config.toml
d_model = 192
n_kv_head = 1
head_dim = 64
d_mlp = 768
activation = "silu"
norm_eps = 1e-06
rope_fraction = 0.5
tie_embeddings = false
init = "uniform"
init_std_o = 0.00965
lr = 0.00294
weight_decay = 0.0
lr_head = 0.00398
dataset = "wikipedia_en"
Each number is 128 + 32 x the weight over the matrix's rms, rounded and kept within 0 to 255. Layers, rows and columns count from 0. Numbers have three digits each.

# layer 6 MLP up, 768x192, rms 0.231, rows 141-247, columns 128-191
109162107131109126101158157104109124111118122131106143150132143177148180139163160013129125116101173133148156087148147148091163091148125116069162152190162114084188123170141127183110199089123092
117194136127121119136125158129145095076100182149127143107130076147121149116137154119164219132121108162162128134137117197071128160080087128102166133104094127075121173126162094118116138140089155
124138113187103129114147177109187100124128037162112130130098142184116144136176153134189097116162173125078107122134161109185093153115132133127164142139121097130101143140085144138148138142178119
111073147157102126113102131172165130138094063181104133110123101227151211099127118132103152112030139120158150103143153117123178192062112126147173128164104135107138150067153104077099126142130084
156179101122115142063167127131097116144133169070128137117120133110157125112152152131193120171129125134127136135093179108091113125124140094121106117122142116162105142191115064121131118087158166
176127195076115085143152127146129100133107165080113099103142135137184102126107141180134129120146149098133104141152117108132131111107128124108077163153123172093115124118114126145169176145153162
118146127077119138151096156122145054177071097148105126054135147114101113087181067146154172158140130122139145139143126092153097089143182134123170115149120106101152164130092091055117169161086053
078098167125148120128171172146116148121137106197151100131099130115130107120131152133103136109165134122160119137064139159120146095085166089095107113153144132111139073122142139106154146175110113
165139077095160089119096109108073164146177081191174103109142184149165169067093100101126113172168085138104095114085123176110097154085178188134133097135094151112107128081187073117154158138120089
132150124124093159095091101090205122122085123118162148091092156112082114133130135139121135042089058146159098136088098071120138121103113102102096093096120099175141079132123156060154130135117155
102086110068068127147171090139113118133100187103147098126168166141119160113117179098179088145120169128097091124152131151113155107160080129128138151118155101119109096092142112158143181182126136
152169138181159073133177120100069118085090167152107183123123115100162076140127134122183109102146167103119137113142141129167083087105150139135165129121136182075108118104137087151060186154107159
085120164085142106175137159115148168063156112081106096094142128115139188186130077187167097056176076186043090148153117160015146105137059099087061164184129084229132066094195103109105200127159110
100158107177158127100148085086129111131187147101125108105153149166087181158105099149114114121114157135102103100108138128097125155125124140128148173153082155095135185189140160133092116134122134
090106074069119145138152111164132128178119147148075112148091174110143052111106113134193251126107149127137122127127111181144113122088227095124101189122141139128118136157201094076099119152081162
175172137152164121127201100203199103144136159163133112083132050137052153065141111086135080128113173093148164150114071118098106150159194116133171189119124169215106112106092151122095176166160158
129080153095111143064105140125151110093106177102089174103091127159173170089081145117153179129129107140128185143091160166094129110150094116129094110196116115122104240165084111131091148121142122
166132087148141087146121145098133151120125162124126105130113089171145162136121123163156157133153137145163154097113100105153104132130107156110146150096110196120137126130137057190166118110121118
109120155140161101102130079007126174135121139131088142122130144116135159155127140100077138067087078192138112143080131129180112144131087090102080206142136070130163133114175103181099167170155098
149173132156094162083160116150056100171141085158065174147057164112111158089139097140092146146127169164136109063126110171117108128143139152195110113184119091120131159125120139083114092099155117
138088163170132124131134158215123123150129068151134183141141188159086119134153130203164105142124163100105111134120140110132109118110115121177130179131100090035161151150068125149107159119083123
125173096119138075157138147112162118078131079198165119191167125113119159094136142145132164097144110117138096184173102122176074148117148183118137102143091132099139128086161170152153093133160103
115138095121151150153167087140139132107113113113135157089083152183112142132148129140131051143161107128206117133085172146152152120168101159136161107140122123101093168158161129138129195066066049
154222106065141123118133139127120113080139181159181178071068085190124125104066119132123112124161154156147144138156184174120115071086160118121134110126222183163165147134124122089086156149110135
124188102115132050107175151141084088137142103082187114114210093098060181160148054145148123164115121117160129119135149153204175176122109159104140199184142132112080129142132124173083155097101049
162124103132083111144081054152089094121105172139122143178115124135108072142139197217202091135154206167187112185127136082161171127164121192166095114122123149061124189066143232122132147050171112
195181093146083071051111108090129095154186146159113082105146147189116139126198137109133153131170142129136142149128135073141181148184129120098118188082138132220097126136126132141148189179159197
160179135095152114112169123186128154185143130198117150108094136155117100074203116124086140137142136100202199136089164171135061196102133131169146087121145070140096169152088142172168125153086125
130088110104139150115055094136197117182144112120125177166127145142107105177119095145127162127103134062145149095107148160172114142123146233195099146101133092110069178112061093097171144122101163
105089167104161168147087126142108100112197051188065132166084131139143115146151184125106147153087084072150153126079132126132135129126085112094133114143097153098110154084154131194116175163077131
110114140160117126095126069166120123142105080115182150136089176154166125130084080172161117151181147155108130148102108156157099135094159128146145107143126106107103186128114138105131107087173135
128160108083093090134134118149117099187111093089131166147140158118134126153104079126183124147136114099106145087193087119107095139132168142155163137161051182144166182161133196142085124164132089
159144113145169094139131062124159168097130140105113095172108108132097159126133153106112174196118128114141131132114098111119126122138057161161116095081021110147080117122123124147188180073153113
104103100110105089133114136101074136119097137074149139115108153116206129172135167091139128168158103097132093139160108130125092079103088103084111139169154135089142105157104136085124154125143105
126127113086139128126168158096105175128152154164085087121124116125104110145034159124196107060143175130109121133180159104124158117097099105112140039191150103088133097125155135120119162050100120
180151119147106101088096150154115015130158096132133132134132137152061081087207079144115158146164137147126116116111152108087153129141087116182111136190112139043086071118091178141083162172217102
139148164118112126113101120128149149095154149170105185120118128133066152140116141092120190098081072104175133101101120057098165109151086133107087125186128110143078113108123123128103108117125151
120130107132118126114157138102115142111146157136105189124154088111160125134137151163181225114092152120123124142104048144162164119080151101158135133142089142158137105060069081116137185094160112
138119148124186135117065090123157129129130118130153119145080139114150071160149184110086206136125167127147151150176088120111155139160085141117121148162129168076111164158097119108122166127105101
081145156135088129114098112096171126137146052145185125127156172088118085173112116121101158149119137081138148161127101159124148146113095142074157096102098118072160127134104108116100131168134093
181159119220077100134233070155094127089096163092048169149125208131109114108119127105181087108137177130136124138055078151131127098139085156163109157114145117105094098110115139098130144084156147
146184132074087121137117112102107195107096041172126079109152111149107149095186172162140154144161099080059176158128159107172106113123098130118155139163125134117106097121144118172065168164106134
161123152100153160131108087111143121084119096154122074152148110089115112119127128106126114180112112201082102100193142109109153117173115185149139127140087073103112120097141183114105110067091069
137204106132114123147128182111131092134104101092158138132083074106089151189129074102032120150092184112139095127147093130098188142100120138087112139124097145187150080068076180155162100114115168
102137094206109123101156154139130099192183096117087136079143070103085151160150126142110145081155100099143104043087125097082155144109181132129128117132148099129088106086105073142113152133092077
158058158132113097108124161110124132171090154126126139123119131149112153113101140157113146109079132166148187096107129155139164170165156197148106190168110161127121122127136162099180136085068164
063185179063118169117107147093139040171129109183087120178135132175189133237088129100090129123127099109145132111182157104132145098151078127079110094113114085180120104108125129122101069135104103
122057161095162125166143158135192145083146085104185135155164147124082076134152146118138158074104102171124127150107120129099107136069109204113098163098170063123116138096133116079150128148154130
116065119142174073177141117097138128148106072070120108123115137163145048102156142108040157140144107134150136105140129113135101062165132158188097141140153116149095225192110146140053155158144092
098168065072156121101188133138147154129127088097144103194137087114116065143170104107168186139122141075140117147047128143191100139125153104175093087162190089166126119168072175096086133128098137
179153088047050084108097130143104121131175146095138153094153120154118093109095108124097150125127070104158109132145178098155080110104076130073110176143126144195068147126174189154115118103126099
133166165102132126154156148098138092159142177146116057152141142077093123083119187136152075136123126166154084088134085138078189145122075115125089079131129121187132155115150145126145142110141162
109169106075126108159134161154154143095190114065128111069166102120147152161112107081177126173094076160165180159106112200092193111122138155089118184119145139125124136102159144137089118091132122
144141152130121073116131114081125146190147117083117100074084151123136167124184168176163171147177136139101164134177086117124062115130159114162153107203157101172033123095153112132084116141140175
179160105132126094100060158126181123151180157120165093152160126146183105112124155151155162113142118154088150108119164147128115081112180143112141114084147163137060092123141095147082131114129146
076109063119159084090169202105083166107141091130142109140124116170129116133153135085095037088106169131097113144096158112157127098143075141136124127128134141149094173177144135055099106122098133
105082159166068131110177137154178109129126121124079125128140144175129139211159177130192100138104104101117117179083155116102114103139092020113130225145131110088124128070149123162127137101116056
124122063172152089086119151124137086158142134133126141085116118144088115166133097172159110138143106125101147129122119112092186097138087098151182092168210089133156109077148175188122108129102109
128121146135119142141132143186121082109134152149081108162099129120093144131141118087174109065171119104145154104142085113095181132138180138152129089151099115159089136114116121103139119135124018
127134035079129116124111147103140118117123140158135057147097135104123160082115221177194125067153109146133151116131112137183116126159111123029115077116153188143090106138108115128140129101154142
175124194160141150168154086111098155165079064170143110181121190143087150139092160189111173171105042099176080113141119142141119066106135150111137113101118170113101151121126150070062195158059110
138139137104179074147102161120147146159159103163163090212125127110092100135080180143116059133122007080110172145124109150069117142109156134223151141143142160118048125138124128068129110146162134
163171125121124116126153160175107139158153154100094136104132134108104153086130174145147147098147111136190125160150094120130165155110104083155150075169138159125123111184155110126153163133162108
118115094123116114124161134094125111114121140115127145159118127110135151117139189146134119111099105148065132108132159119112154157175150129145098139145094128120141111135134088071134191139164100
086107127130185062133115130120142136125183139112122099209183151116124151158209102085104208138089169167157114161076050167118109111095084087117111086138100112141136107118096190156128161069111105
131107134107082072164136158120139107111084120156074142117175116078114129108131101122145126182123054145171082105052160122166154131101142102178136114221119113169116131098069128131109152180171114
141129144118152085122146126191090116134161125111124141090140117085113175161111098156108130121138105152138157098095105162121066123067117126134146128131138158145149125140127105104127183112136108
099087121198195137091111133114147157078153142064152091176103143197110063103113143186126170110120085128115108111112101147068161099130131164091085122085137095173180149056172135119080152154116101
122115162145170120129142087152139085135113097158034167104105178131225152170084140042145113145149033039141093105213094126083041107144102161177143209142155054181090169163075155151104126099133134
183124144112119123117121138115134125101120112167123102075181175131146156085136151107153113138157121113190082103094155112144125102056155155143086121114097115093121123144177125162132153152128104
237143088156137105143156152120111130130111097152086128145152117123108061050128107114120157090102139136123141097136054159137074057121096132161119162141162119193110170087044148152151190142122128
131163137117167093155163112161195130187151195120162125103213083120114154214055088154125118100140121058110145136137169133163176082081100090114141102118122146082083113132069148138120129158162118
106145168071104128143145182131186088116133133125158150083099057102099115144162150032145095115138151128089097128069091165169128171097123143183101122127099222143120062147123080110098157186109197
156145160091154190139154082160137108143160131128133119117103138072091140128146121132147116105112140110104149118093122109165133143168141124137133070183118187137087173051146119130131143103124114
117097128140134104147131145103126098102100101110149178133083178141119148081077149160141135094089158138088102135162160114066130085135109118141151139122156164132140099139158143156086151093130116
140111099104145114164130089106142115166066123099126118116134169100150098138177101119113135135154093166134178140140136079161106065180103109145141096180133100114108128090091165121177126119130136
132130145131161076126208139108180197166162111157144122132129186129074122191136126118105157153125159135116151130121173108138157121151083141137111117130151104151058184192160131127143130105132140
157111115130181146088120157072144110146128122139172107132118103156136150078090095168104154126052155077120115136148140159113239099110133093110102094118136115186130155128091161126140137130136154
137146150092135128115120132116084136127104170117105131190154119159102129107052182136147174120155130097098085162137166121136122130111105111208101132145186130104186158152124136096139104137169143
169155082133129139103089122118166090090110107160074099092120069151143142139138112164136083136068186162162064102156145173130157134090091164173077104112180152132177115146149143068141181088125090
123141116115171161086137156053180110119127111185110175135150138184124104119118137110118066129089092100154076077163128153078109151101143110181131093195125161104112156080139140084105152070107157
132141110150062155124143138080111118086097092058115064123145094130107139159107137132121121135102140135177130177120136112121163144167113134156093173119143076086170081121123107140155150096164091
138124168142087143117138164077158095125149127137141071128108144207063097114116103130130165155118112119116136178166120091138162120160139152141072143155097083113097138071116183102084101088137191
103121127110203177058126119114071052177163112105149115116121165053176140136113124173179116149103150113139090182141117111109163138112087167130104130131167160116119121102128180080078120126113060
186132112207101108106139084194170085142154143088100128071097150165085077196160079135155087098145082146133134145095188089151165105091166115185173152101146107101076146210082068115152136145051106
141158133157119179169145181133087132148132095115133172118117143109081129102095102112070152146044105131101127162135077083114091108093066142128160126106165147106147101145138109180146113128113148
148167119178151112126155176113111082087135135146163114112163159129131116132100145156140150110110133133117137158117136108069167065165130136077104122162110136110134141117159141127124164139133145
134081114132099109137125169140165222156130054137137111094095145096141119165161067133150125156136098099104119104124131126081092121089086106113118145129047132115126129098118098127107090093126120
141111087115119111122182156113161071136167100160089133097094109099106108091106143154165132107187175148080125110126131143133153117184104107177150128077152124110111144105183140128160114152110101
130096193079117185139112135153083147151131100152079161078142104181122178164138154170151103190050118123085150144083151087110188134065179109114161154089142113082128111147119115118166062162131088
192153230102165187126138125173073083054108074115112146111105161118159100127153070197115060119122114097092159167156103188113078136078085072109100076138133053142099106148151164131099127108166053
123121088081103109170089095105103136134148143077121077109113075144107182103186098100098114150161113132109147147125147145087164111171169114149153127116104088106089112068186112138117140109169201
130115098100106166123081117129106142171130146119102180107122141184149109099152126168139081161173104091163087145159117176067070128162129164127113134144162119108104126127124083064212109085073074
136079144154123093101124120155140109087154160130137162106126188161109126063130109089127130101087084128108142189146131156110190106213175141082126136131153125124134103077139112089136088136132142
152122092096130122086138120117066110098125131129156104104198092137137122148130137134127136091117139109159161105077132166161135150115134168149142111113102116135132095106113141090166129149109132
125164091099139116063136180106112124108126153142130134156106107161151087131144123067186135148193145139089107115126137132179069092135126110141116117152168173170181157092099090098124162160099087
152155066127099091124133165099131096086111130115084071168093121124161129143070171092143137191160080194130148122113086093142105101109137159105129154084081130141121135118085154148106129139106122
158105136149162151098152114077134145155091113100167166142161086147115113120101058167140138186156054103076087116127168109108105122102152152125157059088140139077130114099138069165095159131220076
090151121096181166164172118141083117217141107161113112163126118092138135107120136119186124113135164157072142089146135113166130099099115116128154161118124119074114148187175117087118140135122080
146093150068151148098072098078157120158138134096171118169134132088134118134080104095136122078140118209160143154154116120132122109129145177119131126115160140089123091198170120183108134201111099
152101129161090119150129112156107138108119153097162144100149145163045104108116149128185147118078132106117081073123152152139132144130164154137133124179127099131108116120133104085149158110119112
181164111137126129076156097145093151157097160090114088156077128146117109126151163112154137132117089145144147137107159116122172117129146162121135097144099109097126129099103171176145101189086127
144160180065137124060155115123206157098131137056134122109130107107107106102158166122199163196075132103124114151154155154147115121119105096159089153137175107083127154114077112086135116160094135
163192132067131135133113150089166111113140080096060135136065119192164136121127162150156104167128129133122134153148151139164081079133135132111145069179057076213092149133191127147115135093103071
182147088059123091192125131121141128155148090120192127138172138135135077121142120082125130159099069137152139139160078168136126099076103139067157124164062149098070115082170061153121100103171125
164135149103163106101154083040087035099113152143107124130101126136167129152122153181157089151140107115124129082200204174135143128147132083209134136136112086104160177140101149105132227112140036
140163108128157095147089128133101096114067113131145130096165140135081069155128165102176154098164100090147165102179192155122118159086045123084085145151125153160125195196119113132101088147135151
# layer 6 MLP down (transposed), 768x192, rms 0.212, rows 141-247, columns 128-191
129164090133150087127129133148148106185166190167110038123135085177153120155125161126154136133091201101153141108135117140124104118034143124118118068101182154127110138126117134062112098069130123
104117159123150131154127073123174212161150165154131155133091143122152154085119113180096098119121157095135133126092192095154119170132107128130153134122099117131192148136116136123078131175129128
143132175133109159178191148062139080130213147127094110148158155130153081128086141147177096062119146166154158089126134153143119141114146069072160127099105161102120125126062104145129145145104136
151105133095156101111136164068143121128136142074105160122117201168155132105189124122162133124151070027074180117127164189106201161135135129136092165066112131186073169128153101116110165066090140
113148175022158147094103138083117108161166101139140134111151121105142116115119140054097119072209138135117135111093080134123119100127181102122199164092084160098111099182120156122161078133124126
128154149122069125158076156129177107143149113096164121122198077058146070179127157122130139105124087122108122125132112087154120097147107152098138173126154138134176165108107186114157157141176119
141104069134129110124081134094157115096101148090188150152108146111104144132146069105113153126149198112124115186081127130213127177136171124165162160122192109139105122147095134093119102215097117
126112106175172195139139165112138070107101151139088174137149137147146157166134114148111118170174140140160183122187155174091122070101149165110145164119108149126076072132134112159119135193118109
150107143178178154174117167098153154156091148147139198188110106076096110129159102155139175127175105144136152109099122161173134093123150085110097125139126094141150147156103111135075080132141181
115138091104128134088160145128131084176167105137143092167150137150153109156130123145115106122094131091112120166123106190067134132181120118140080085129114138144064180089167146111069158122095127
176121161124104102101160064173114114067106219129150050153178227106181182151152155073134138131117109073202122148145130189159137127120162134183118140167135120066098046063157130080098138112139096
125141098139155170133144090139127155143151140080149125121097120142150118115125157077125159134104121110107136113159133159090163162178129135063173121149210126103137114164139128158076062103122109
121174123114159085124185144123121187141089163179145136166163064122090143158156157135177083094138145170066165100130074126042143159184107140107141160124151034136110089133099159140106152084121144
124190149143095110179154140099068107109140052105105137109176146117158163136075128147091149092119142138131181133106152068151077146132159073145136045127120097112074167125117127097162077148088143
096116102168116175119072071110107070096196099124102114138095086095139149175071152085099119136170139105145091125105113164122133127191131162139106095161167177168130095102146124130124162099136153
132157059092095112204118108153118106138132098137081060190127106154108115137041108159061115187202163149095200181096113147150103161126135087136149118121032148159101138150146085113145089144122112
089138174119126121082169159114136171142075165067128174140188084113131124128127141118091074130168138105125084101173106107102105143153139159180134120157144140155132067087087157133153131100118113
086149148098117185147150146163150114136123131174140190093102114153140080124117094148120106172096173089120068137135169097159119142114132102159082138181163124149112145160128115107104142165130126
101148156139158146160082146136097158148099173133107148214140082144144169158084129102125132109135134161166150076144106120087138120122129145099090088176098219137161148129139077086138147140105154
061123135104160067135145116102188100155048134157144084122141074124108152145150136098146132075138105103112159143102122123121154146093124115088162169086109150166168142136159126134163121151106080
114117152150104171122174117135143126153119161105089124079092132179158128171103107154096151150103136162155111066144100087123081146146079128088101145082148107118088084150058124134136140056141135
065163089093149152142154146113153111147120157186117145183111122084222123086116137206089104134102120092072113155085163145171161154123144126125108135138185101147114112092161164108140111131134140
078064176120132105110146159088165178139165132135154111117117135162108151112190119101073058099142161099141189128085141109119130119113167143162080062143144150147172168111077124191109119150107104
130083189178154115151092130133112125161133101130131210104146152178090148159113052118113190084158123141141083149125156161133038125168121092065154184202068107136116159192227146127154151125113144
131110120150158131136130049126123191118163150078115175102166136139111152163141181103078046104165140167099102057146164136054113191146117081134095105118098138143133138139140119126144115125081150
121198131167100083124151141111131157131149173068162111150097180082103129159139092058154172154146111070127144136141150126159057119127140126096105182118163097120195130108072106100120152083110174
118116186186186093087115153129163097116124165174100144161119115097106103137165123071134118110133095135184106177135101142187167064147131114171089165138129096105112085133099092174051130147140189
170117093142140145097050146128096149107182106138127101244150117115153157105140119117139135138114098126119157136150111146144127096138115108170088071139122125111130096195112109096097102123126092
171087119132128079081117138149077102096133087124092133135113125136169152073105146166054055099200091152173168170145179110079102089077103128134108158160120151099143167141176123118137125138090074
227125108148122141210105071104076146128182158125049120100044092205115123118122075162108104137142126120090116099116155142071123106115092081121117172153095199082119135179172125184087141169124152
098121159186129103132095129139096086093126122147122166110120071137107174118134180188130115123135126216153060185116150091130153104136103138107148155159124190056080129126066116082113067164110108
110135125113137122109130127075151126128100135152140113112065175132084111119147177166183146184103129123106149156169159143124151121124131093171140107189165151112120124125144108118133110142130157
124119135129145192114194114166141185140087129171167104130137128113180080109137157122142071126070151064076143168129065121111107132121114085104142132163121078068086084177135163109146138122102107
080125142063139134193154148146107158110063115134132147090138078106118126100105133103100107139152158167120130085110070159146137086149146101193109176151137154117132101114106149080119189122116167
101148062149133120108146114176083183152131126152161176052146037114126092129130165096125165156101127094153087117152076106127159112086069100134176058083151182187086147081164137163147180153183126
130091186159162187133132134186135136126144149160090109104126104103128120097114122124102134168093183161147103120119088124151154127195095074110170083115087162136123184158132144188122091145194113
064125113121107111146139151104118106117166139144115129088134115161089128109184096160142101155182128165129119114131111133132125156195121110111079154157093145096095141111136070144132116113041133
150091105140153132147163206103091046167139083190158111122120120090134178144120164188128120156092052098097166112066099174102148121149143175159151113107118099081117141210128102127140084099102162
136163189107141114107139115208154153121193169122165164105132113055112177126147124181137132129131111120108064118106116079164138193131119168128193181132138122104114124104130167142146089146120151
168114114187148132113171143125142082125119125097122151063142076142142120095138133156154125153149110179140143128129152071165141153146139144157135176154061149134090108135170146131111119167128102
190162104123135096135135073154123173111183149106169078164050130178102142139106198107200184179126178093095160113089099094193124114145059152129126131166124125133114087137053178130145175103136096
142173134168121137131081062115072121107171105134152065162099087116156113125115107106130125143077112177137109159111099064152167081135113145092112098140117103104179102148128127141149019130153147
146123117148168153143122047130141120152075133111194116133145169120122211135159130161129160118090115146157119130147074068089083110106143092149053149108202119159158128156094179073176121173133159
163095145091158151123093120142023126058087087166120115111142153138061129132155110137120145173185127149151114128142081134122159087086108136052093152139091165126124152096103113140161103186132108
114164112112050162078050082152162138084086129141150117096173174115104137068087065142076119107127140194108162142138154134159080133102131107138149118154168186154113138118117124099159118122167155
035169137117119122147078092101174093103113117132167145159136102161174118092125140148126099154123170153136169131065096162207126122099146121094138109073135112129182103163173135136137162062102090
127119079143147102143193128153154123128125091148158105148132084104106131092135092160125143189109108114097091159091098132144124185131096144095144094159089181181075114071172115107170157117149130
127097123163099166156098126096104078023114137139149176096159211185106112135098061114163113120131115155088094080101090083186127080125088182160151161108114178107126161085138121185140107101132089
082125197125110128093145137110141165139130146110148093053142086123166140167148115127199143144159098204119166133137141105135148205114154136052103107097123115103245108127124133119210131094092175
188100148148098124122121081165107162123174154119156107127127140108153110074102168110100142174084129185102154079140069113190092105156142141143156064124114109111120120160135083106105125161110096
071139137122140124150135156089082143096153154120123117112135186127163094150148215136106038105107211143187067156076118162156103134088122127102103156110171169121129097131096171172122081099066099
140144063109113131120126114084108128138133151141080126096067127121149109111142094122099144153127179158115173118103097139186118092144151089100114100091110086113130133173069093145170105156160119
077074082144118128141080088123109106118160137119107115129072146077112119166085065076109107052171138187077137113175064084158138098123146130121150135097125176119153087131099075143180141104108159
059160081188102186111124116146175114066160165128169127108117123130070129100139092163135152174113167103099128204136138096114119194101209066108149149106078080133137133138152128137106151120124129
097125137091144129137133111149170118115122126153096109088137134129156119122130085157117105133095092125085140134168101154134076126172152094119086144096139136131162125109077180154146114084086158
080109166142142113130088083164131119147106092098176171069193090144163111129137104094141180096162104200116095175143188145154141168190117114035150104080117176181169119136111170145141172134134102
105125078070123146166105127138133117112081090098169136121163055035116072133131113040138138151057115073156129152138172124136093151124087098155123110156122105157097129112111119146145091118137079
126154126133098108166164121139108129107098089134162104144101133150168077113081155113135133124129139099151158116128100143144137100118125168105132190131135105156187122087113171149130138085138145
157194118093090067124099143081107132118139182090133139120124145121078122115142145179159147169092149119149079130107151117117142148136102090196165137182157078181076175113181078157112104176185097
098172150108184123180165103163153178137134140155133111099120121113169153104115061125106102149162120090119128098130137120144103126163147140108149107110129127141100176137123096130134121102094125
193177099084160141105162106073113108111147107095134138140070143064152111154117125103142076146111060116117186090069161168202160168148158134185159109103132152101124180081042117155115116156170150
112093155160162194157153141133109006096134100149131144122170097131112128133080141171140145127091084140138096119120184120131107095135144167177091168119158139160104161160101146112112143115120146
131161138094082155123126127109121135087143084131120150091155124139119083137133157142168137132114125115117136121139140124129135131101096101101104153160152117165128148136163116165115102134135127
133088127136175147067152154158132099103107160102116137077104122153109105097152099157101074114076070095145146156169131160166084105141120139212140095114144167096114132159106115168151123103132129
089087085097159099149116123088146157193097161076111126212146119064123134119140055142180164028122125135126134178109153163169100139143113139069106133085110125137188182097097142184135215106101210
104151169131104145175165148192113121129081122102102143146091099093063124190093107125106101128087138151156118163095106103149137166155152141115121142107120138175141079092133152128166158126153130
119100129165102123186062121145113132109097142138124074096106120156152165150098165204147148102105141123099130116113094159079077107095100149164158136130150118152089073150124101126121143092164068
147138127107091094139170102126143093095118130095136122124142090133177129200099112148107140107148109163134103117085094122093167170088142121134182122093085090144059132125119138160188156064165103
093099113107118132166113081171194112133176080098103130120180168141153112152154079097142104116125085054126109030126139143124078103131111100069148165134129081143136184107132060155206179057177115
159120115125128149115102107120100095113089170052164112148112156067143087116200153131088092112131122143147172138153133106131123180088174081162054056113146115078145137088135122110069169147157150
160079108061167125179137112129219207079138148127098142113098109122158157215107151150128024107168109099142125153080156140167178109157106115133089171141139143127082098137147074178129143112162094
104164119134161107110145133108074118110097118114113102106112100129195143134110140075115115156183108162114150127126142128085118138105073132124132172111129133107153113128079143175154166103100141
090106090137175146127150098122177160153087174096119130103131129176131097168159143105152138090221147116133120088132109127132113123172158100100126186122125127106144139116201139133130198087126123
114139117117062093126118162135088108123079170064115122111074141164147098092052141169139113120112129102092151037153125126145084176143111155103159182156143166142135197112141104150082176077170134
135175119129151134107159140119121155155103078122087152089131078157152089127138159112114113130161118061127114166112109094166163099117104169197098126099175123059127107125098099120116108103095159
143139113077073119109143174079171093111164129117143121162121098087165130115152136117087074109153141132121121092083175159102143109086073063083131143072160108143154114134068132096091108117087150
088152086142163109142169141028140167139123145110201101199189172123128161130117107108160105162143171123096119137098123103116128173082130159141103115109126133102146187100152176104099123160107174
144113124132110131162114169132098165143134156110104186064139093155076112093114162122115119182151107174166051079151144162113129081172126107086118187168198115110153178171109185149179055182123051
126119183168130160104123107155133146109158180167132137100155166076077161151118151102133101153103139165091126104093085101082110112145108139108133149073171157119134065182152116126143111079161142
096167122042143086103119197206137178123117170124150097157159105112116174081140095093112130158118118131104145088075124151114145186076178092099153105136084118136122150151155114125131101131141131
148098173141133145143124143160133097107075136149157114096148155088126123184120134150128153132133113103179168132167156151104128115139165110137134173145141092208142143149057178118129121027121098
155115077178128151172173150064140191125131160181091151131095119114117112133135082145131138137111110111148110075104132110133142158069100173179097105097169097058071120094134123049093124175092130
138145161121079119174187160084159090161158105094097111122186116154187116103140218112119131136080112166103102125130119161071195125098097151160116103126104164106140106120178123158107164094103109
161080079111177165162105139100108166102047138112119164123111134131122134165124100146105179086123133194192114141092115127128095126141137077135079177121132134135139132143082128164098080133120095
101159070088081138129175210130123138131139168126217107172124129137165142097126154175081054099114156124132105148188077139144108088118111154181118105126124126119086078125129197142167155121091166
140128168199097111114181101128160146082097156108123145109167141135194078112114146152157131128145131127101153169135169170113122152156168142181145123087103188100171113081085098104150097031131149
099105132109160093150115112058089112109058156174127138101128139162106087138138124145065135159155141130152134135161194093170080137140147128128170142136131117085167176138139130164074147138116072
094122146171110141118158119139147126057095115105138157176122092137129113054067118147153157139090147104107079054140101139094118121113113126113158171136136105136148084170144130149131132129133125
159116134139094097132142119128138172095128178133126141075122138131083177157059077136142065145097112131195156101159112144116136151100144112125144153121081145089118170160137093136118114094202103
161118084164125097087161098073141117097089136130176081172157117094107064099169102090098188125190121095095085138121123118158095143156133164148110085115125149119160136125137138132155209059112182
138141140120129204182136122113088094141130145121100093126121057133135135133088170126094159091148087134096110157173038145101112120103147086090159148071144046140139148177138130111091158072155116
138091138214119112191169130089139086130095170156117162105166134095122103100115147201100131121193147163051148122145117124158113135058117141171166161095150159179097112150109131123113094169126121
132123099130119136108131129126140081123126124123142073131143115079126046087207100112089158137095158143127112188183153111095106162117094074128135164116147191136196106120090091114115112199153130
124185131103062139153156167135199156164134129147144164145120074111099174148152194151136112102158207169134199091087138136110134176116154087160150106097156131126161137113128063125085129123148132
159101127177145104183164142121123130130137102110153136189095147115161131132121086153149118094037124132109131124120133117118141092119133107113112173117153156039095139075181126136095109187169122
126106146098096081128122089115136151184134090092174134097073142092179149074175154071142094116152085103134077142152102106116157114153089176117140116170115102176195214122131157140150174127117136
096168112144101147087124094177149135177149145120189141074087138106108168121144138166109112103150175139166137149174088080174131152126126118069160119142120103216129131125155167119143092161095119
123116144143143151185066135108127160107121097073132173101081121132130122136090033086131138149148144087097114178116188094096110130176184112128171148156161086179062092170130128131095094124128142
150086046177109168115124135079131179150185160147070158143150072126148154158051093116088065083140110167106096143145111105162144134115119168151108121120078106125094086142142092114130136109114059
179105150121123128085102142099152145137124165134142115133113142176095178135120150139075112112120142097152157142077109119141110217171147114125180106157105134146169201115159080080167158147138081
107110121074136091159123104093158128140177124118104092131129125117122108151156145112109120120111155091151105146132117099128130107083179071115097156163157135107122180114081146156093164162137151
123148123192102169146106139090151128134125112089159089153116115079118118168115128126076138094140146135115087115157129148138086203127137110175108151123070163156179112124126120167137169120145204
115090088137107137158104110058124130202126110080132127105125080147120143072102090093146111149157121131116167098136127180128165171133093203098131134142112183178141147121098140135136186157107178
132127150153078194116095113124086149117101137184124178133138070119166145125158112107152165095197095078117132110135112094196077111130137126130150093108106129109160126149084134160113107116159123
144123165188129111092124142118133107120130107132146112076157103155139144123127127123067081125091094115086097138156168108153130175124133093135156094112125112110195137141170136120063116107104182
107158161160125133146083059193171120148119149093094139119136078114132121124092109213084148145145143111175086088096088106144110075045140150130120080091106116053129099126116099103132140162127174
086110126126142094147094069138104079099107067129096107160069085153182145071127096155111085087149149153093131131120157125123131133168120125127148148136154155145144111068123144124110153077142098